From a checkpoint of a small transformer trained on Wikipedia: 2 heads of 128 (1 for keys and values).
Each number is 500 + 40 x the weight over its row's rms, rounded and kept within 0 to 999. Layers, rows and columns count from 0. Numbers have three digits each. The size before them is the row's rms in percent of the matrix's.

# k: layer 7 attention key, 128x256, rms 0.054, rows 46-76, columns 192-255
# q: layer 7 attention query, 256x256, rms 0.0576, rows 47-77,175-205, columns 192-255
k46 126:494527529419534481569456570490536492463580566546511498488532540450469492530444449550512471468488431479515436515597505510493500486566535478530424517505533517463525419449446469467507509491468455
q47 093:531462502550502511550534567449499488449486422566502542461508518473509449487497369491505545498478468465484541477525531523567426522499503543523496499497458494478490484506466506422479540459430529
q175 116:486441554503416521511527497575483488538507459587488457502527496424480470506453499521497448504523555447485540492487506523470511513500534457451362457453478490500487530536417441471511530496525431
k47 105:449502522588524515477521503468536557540527470388500502498477526486464535479504412556478447454520512511465476510489505544516446518437457482530545532481454574491482534473409404511496530518456454
q48 100:425457460508470545544493530471422531520508492483487531475514481506501528497507466458454521502457596480595510545552555470497457521544504521485527495521434492537517505564452523467547501473525492
q176 108:547525579483474488534505538424461568566477525470467495497499517545459480519500498445399572484518527544454514445530489545492520502488511481417495591558512538535498452546523481556462483509517524
k48 105:530512517510472523507512522461533454495479517497563480537494450495500443502571452498525523470451474487432484440524496471488570585549490529483462525447484534543462496447469485491474456462445491
q49 094:471507529546524470448491463486567462476490467541474582547515421477442503480468458483477538516524540539485449473493490507442498502472571426460569562484449521578530454535501470512486526606525480
q177 110:436538491584580450502545518482502503510521441498432469564470520498468536481477515523507480436461472522527432510509486513460521456462526437438563582475487439471480560531540471526505591515501532
k49 101:502449507491491479520481433543484517444431534470542494531535485604531455428519533463494474558513495520446483523516516468502536492511534536507431472512544499434445527492512529528473533538466441
q50 096:522484540498436479555478503370550492482503496514504514533466514559463560509480554547578428476474559532494493524471554577500468442516521497458447523511552517508469533480519574474514470534519437
q178 114:533507496471430510419458554435481456496454534507520501521417495524502537499545513521469513508495508471499487472558505518541485473495482419473526575484475502500433487446537506503543545545470496
k50 110:495516516528528539425436532437520507491538530476522449584478471494562511486482452481532601523491504505547488521445484486464485614490490450534385471513602462540576489532530529537416490508591585
q51 090:509505544471514444570469563408522488407427487485481505478471470524518497485501558536478586457442497546452529518578502420509490483578532448473450539501506488504482408545472541472558519508451465
q179 106:441548517509571417534525497508523503537487549554506518465531449531463535483472552489451522445468468518478475559474453418466572419551520502451424500431507426482512473456495535464581473507526440
k51 091:523462448509446533458432473496513459525449525505498439536445489535611482523425489452531497482530479509561473549434518499497437549495476521500451416519463501493461557464475470476482473483507526
q52 108:498456438480520505515495460481520517487556525521516531462467475532512498520591503510514483487496575501456438458519557502479467528457507488465524543538516541526456460476513512585540513435535521
q180 109:537471441463433493427476493528489536443511542463514510533451495549483532482508476536522523572523416446529470495456522428534486494502501429402413504557526464530431471537531428587494507544597488
k52 113:492530491470473551514493479495513474495471495531444591466440533527521469511457545565553643459550550481485462516502618473478480424493495480427499479508478487473490538497515453522469528526506535
q53 104:471449526476414538548473525399499541575463514464510458521462550490469488494473498522471499457503577520517419490478503443507521556518489500520515484469483537420532508515547527423489582434523518
q181 111:544483534470489469507544499477629541549443494497480473468529496488506537504462490515494461456487530544505545456580510503447433479574464604523500441553522560489545498479452446525479519485547515
k53 109:491585544544434553423501479547452446483511508470502456411537503421480497477533482494494527506537502502499453544529506517467505492468548522472550521487522523445503493603508510467532453460583527
q54 104:478420497422500543558487540497581482524534440486539497507486499475448507491458432533554508477557517543530472478487533459474510554479484530536515496451487471565488532500493442454546558522492496
q182 113:559479514477438386518457493547532456531486496521540541488540475522491529436442528497485516465481563535485444576504489416476570406524512499534495458445435538448454424502443487497470452636560502
k54 116:510511500499474530462523469509529585535492476463466473551443571459530582476557439455484540508514489447496589427475560439562478580434475562441509562553525533479537426561485485545452507521532512
q55 079:442483390496514525496494472565539537590557557491500406526475500490499477544551522497576448468459516519437504572523492508476471501443498473515537515544494506554501538512542484513537502458571491
q183 118:508502392568528578486427523474476465517529514460451509545510548480507468540511454495456553492492532463501498503520482544528497514464441559509592497562508554454513498522570517569453497492496561
k55 090:484531496487514465555532495557454573461497534507548560469579458535415562545524528444482482487419442515452487478487486464507560437554571499471503535502511478516549497503482547489581492506474492
q56 106:514531495550559610509494489540517525495480540499434534538509502517568458584416537541537511483485486476474477519491431521478483420462493519460499491496517528520454446505510534483487522506517444
q184 110:448509476597487504474533430446560430467569557519546550440521472485538446550430443519483500436475491475463539528430437536492514536564452477498608493523537490447492449475461497463588561476466476
k56 106:512462486511425509461454475546590508502487513512530519450453455481520502467527490552576464526528482523497443490501491471454451542507510533565526481474517453531517483427520527508471521503557483
q57 104:476402517540508447448446481456547514519544494511415502532468483488425521436521500487488441485505579499508499475602492475517491540453493486501590529514509460505529522522524459456570564491575567
q185 104:459548468526484527532516436505461493522441487426489541522519448555469492479438543603515517541483561505530545481520471472518507469480481440442483520520562480498431471484485531509567553474478530
k57 105:493489495482527442486527463509486519491495521519504459568492450599525441559538433514520499465520467491509444464497464520469458430506553514526498524567522531534549494537485405559523445553569545
q58 096:464473491555487549490505467491530482520523478523470448530534480522485519535449530446512490546513470481521493474449538481508421463558449513566512489504525437542524523483523497516564437519455514
q186 111:497403422575565512536453499466536441508502460495450523478552468519530494470501511517467536439459466480564449494568583451520491533456532485492549560502565535550535482507478476514475495557469535
k58 106:439562510487460505563499469499476475488509473576523573554465528473548493521496498463539503467468474432543436435553426537451504528451491529459505475526410559577482463494519484500461556588505538
q59 095:513561528458489485490548565524481498420466428468475443513484459501508476469540504515548459407457436520522540491520435508525580509461496503591444488446499468545499561444548512503513484496463515
q187 119:475412476558482474488577519545527493505522448505473467524479536486522527388560497543511511546499466533570496522446527531493591535475587459540468435452482535512502529491517501475432421495486520
k59 109:529514487499596464543498511476466517494529532499568412435501508561443514540503509509459494573500527473444479507566464545609487425492496503473482562470466418503454424506523505531516585477492489
q60 097:503509526548501450514510485505503533554487492504433526493550474573479493491443481486471491529469509498511508453483492549556521509533475538514472521458461452511452513411532551504480438476445478
q188 112:450453476442511517489483512487443495466520520432558530530437480474559461470518489549542477544482468496474505517487487492549459568473445466510487499500519484476560508492520468473457467447509543
k60 107:501501499442465474539538524469470492378519518570465529468504514484501467504522488474453479484543524450492496499532462567462462497548486480504492504541478494551537558485497583457474508464482565
q61 108:561558477484518621532497440494446524418463443547553439512482479537497462488539456532505502537561474512490584472518457551486470468508512471538501484484522511507468513452513508489497472480429545
q189 103:543536513519516577501466547407506497400491519533494431525498445444513464550529433471440456477577497486497490470466468567474459527561511552473454455520519438462448481481477503528489555427483481
k61 106:520541547497531534502533521536558470522473500550535561452552548500519468487387517572515502547544549544551407523456568425534552493478501543515529442514495477515516421470445473513487464518450497
q62 098:517448469395499499458512526477555533507522476511509510482481498484451502412515563561564429439514556557467518559522556453470550534462396462466569434470552531467493507504576490522513498485517517
q190 112:469528533463502369490578492544535576447538512526445543539442547498495576517479546450457460513437460542539498494504566547490489454488490548494496557464489548536530506563511489554533496594544430
k62 100:482495542477445523457520536469466495536432517547493527463536526531475514472501565565488631510501578536429482545456518507497523469514586473484437545418485386515550507505490385483486501469515527
q63 098:518534412524589541580557417505483394462429478515509494539507485573579428537520442553539587523409477467552517514505478530460519498504509512531496524516487502491519461564546551547513463448482515
q191 099:520448427503510571537447555470508483510470483417481469501517514480525426591564478500491545514510480451533468482473493497478421520574537557579498484573492541550554462486508534464498503430493550
k63 096:468444485533567521564425534537533552450502493431466525462523509471422568566499554521508517480443564503502484522483519531495495435511522514541526512471470435561495537458537521497546479502400499
q64 070:483501549544513505529520491511519568462483486519511512568527488584470487476444537574473527516511508567521512553445517554511481555539543491565422468493505494577520527489503570507507483473478545
q192 106:499577483483492444471547441532526441547526493482474532531590459495529474495492509495511470463541498461546451523472562428484495484551491512549511522520500508534504498519484450547553544463559518
k64 088:553448481481534505488479507546421566519492503434448502499489492471557560573482434422557555432462523554556535469532537429419428518502534557557444471521447509463450533583449460493442537452498490
q65 075:462472492450510431468514517511534500534456504526421498531504541474500584511467492461501465560455499448488500548543469551528438444543457462536468544504503465426526526471548483490533492466511538
q193 107:521510456498485526522491540474476504598493477493538473511588464494533444590516450440488475491507477512582375519542537450474544540562527487484441514429458502504487493493495476476515499460520416
k65 082:577471467523534576468476500582460531493522585467397573534454514524509444459521502500580526474529525552541531439564578545488536488464467543551485440548492500484506466546535497538549535524499562
q66 081:449505549518480529468466493480520470509597485497506462485516442532532504516502489504488516467561522447437518405464465396517457531486571443507419478564512483492497535612504441499515555529486463
q194 098:489486494533440523542422487513548503564439601475485434515432495472435523505476470426546533467482465549475557524513515565443453488535503498538471483444431514431505539521489493452520483474505509
k66 087:460558551516539512514527515529544479457508388474515463387519560522472476507494539539463464484516489486463554536503497514556525526509451513522569488502529545501546440475551504483525444514450500
q67 084:488434490459508492509435518438481488420498517573494487496503452436478418546462513553486473464466451557504493532458530437553546508503448506541457490439491441463530478454522512521509433439491521
q195 087:559510454432473500495512590451535529446513458492524516515523515531537457489429478545518473612448449456540446481518465437519571560536462472494515505494513543610448483530500462537475528463526527
k67 081:514489479467510470498507429513518465591518543511571561546556491529554488530550480520544484498544602495624501495468478573456415479503515498582465486478452498487465527504501519481481567557548560
q68 078:452524458467505457490525474534523575500561508456514590518468535456428540492487545461531489499497519450511556497525484522453493465470528476417546440504471506530473494498480461501459527466463527
q196 102:500486501510536564456505556520494516408521399510407444505501487426500411494546515460471459488539492505445514552528498528526568496528442519534498454491506511512469454459486535570481514472516520
k68 086:511484437593456534488539482524501490536553476498468461444545471550476476572529536502537469484464442453500505490552496529540584462462460485515466532485443547458467439487528525514551520433495455
q69 077:526488516573453525562510526481492527521521546594476466578532476524467490436494574501519476507464558541506502472507526536527501547483541503544465505472388509474548561569441511494482472501513460
q197 081:554481558478449488541480511513539485479470554523549480509461439426482546489520437447440505481513503504541582513527464461461427467451480396506443514439454491468460538503522542539501542481501558
k69 089:466538548548567495447498548516487497462434418454537577439443525587449515480439539515459433552461473457465504517515530559494482408446459470517526527456548513507545504527505532477504488510585493
q70 073:488505463527411489488467501509517509531433519609526523557495434448463542533560537472418534542470498469541495508454537555461506516483507450528442485437491528466461456526489524503482487430515524
q198 107:508543451533498521531509501478501492520545531470451508467542497543533512544483491493524496450490463493497462460526451521478582516514495508442464508511422469501541519481519498440459421510532505
k70 080:571473482454474513504468534576495510524418545538512541484514474444564454503481481450577541487468499431538550505530535452537545448507457485502556521478472489471420547504512494517519540519432534
q71 079:449555512500481489522443505519512529534505526448522511500486473518464533473512460598530440523538542430474468424482432511450494459486507492520501544461555509502457427502485597498465498502487473
q199 111:502535507435439504530477489543480485529545600452575460438483475469525587580489482479448433523508512554502506456456572479470474469452456461478416494480478459475541506533548521513499451566543473
k71 086:524475521457538518518434472522522423476484484499536534547561541447466488493513513491478553510515430453544541491520437483422525488480509510428500524534558421452477500562473473465490565547440500
q72 079:574525495496459512575522502541563499501473575569546534498531458524488543559548487507476504500455526553534507443461596467445483503463522580514506489450467556469477574578489557493464536539514469
q200 079:508529459523502472490438472490509446477494553505440428462516438487516575582495471527542528490500468529459512441539481523443521475554531406612440481485527514502492482523512478509533501532501491
k72 091:452524467560569521432478530454534501446421469457458518468455486551429487470487566515516444479502481506481557461490495485537559497514437516466476528474545469480556400514540505484486501461529533
q73 092:505491584477494531470538520543439499481570455396483482440484529472490508481398528520482457498513547505445515451491481505456486464508467460488493520501585501449545419503496513497504522484468499
q201 091:515540490456471561519483523459515547506473573487538495471454493526528430551533470528493529445515520515608505538485583532461478544506514620429502510458523510436503515412474439512515494506463502
k73 089:492428535452502489521453472439486441563519549492477461523571515495549534489532469497532622452549559544528562473521494393448512510526509515457499475574523499502523513543504500521489476566512522
q74 097:523527468498482511485500475454460421539516563420646441559461537530535513535455481541502518570520540537519488446460564535516470492571526511425484516566467500526476511534525496468451489495542482
q202 095:508512502441465507562475450512578435490372449462486534508424488506512569457532497534485457506470567482494545519528505512524452488459465530521538443494572519495474469496488526461516567525476537
k74 090:460511542492497530482524526524502491386504521531517492432513540484404473396501550545455501543482448522421493499446511367476501513495501566466508508582541539556557442514445522479484465514457472
q75 095:471438450433475494468546515479466513505549449485477445529529508477518484463448523470555556463432512465526444507546463572590520487516469537501494463527451406452539540555512464536517486445530469
q203 087:438455534487441481515531443561477511538554536580559535546472560465495496464505539548488498572549508487578513467446514452525405469549552508513441515469532457442485500524452494519505532546523460
k75 075:485536584540472480523516434465532520501552517473538449532529520558496554461532519456529536540468560520537479455521492550441514512499551515430516500622496539453489576494546475439511486522516478
q76 095:449513493480498488587396483506502441464474491456470551481509466521508491540450412547477487503524457492464422445506511495462471461483508496511475534525600552509459463438527509482501541508476476
q204 080:453482491488575568516442476505514549516552473432461505531565552507473376484578526483493478498471480416459558468478475545543522538478475504555587507545527466506542513464484517530491488527488495
k76 089:484466446521428512526472428456567511485575481487525512469588508442512519498501481535445556499493514476537519559479464442446508489499490510441516476514454435469490495461519515451564481571460487
q77 103:535540396491466506541570443548465504509498448541523429500553521463535557548398547569553526469477514494473445578522491526490446475485496508509391474408429466487487471485541583460491438460532463
q205 094:524508424488492512493537432488483539515469537552518399462457498475544571533482456467519531486497496532498429568532524485521490554467479530545538516511494489537549467526519540509457467573492524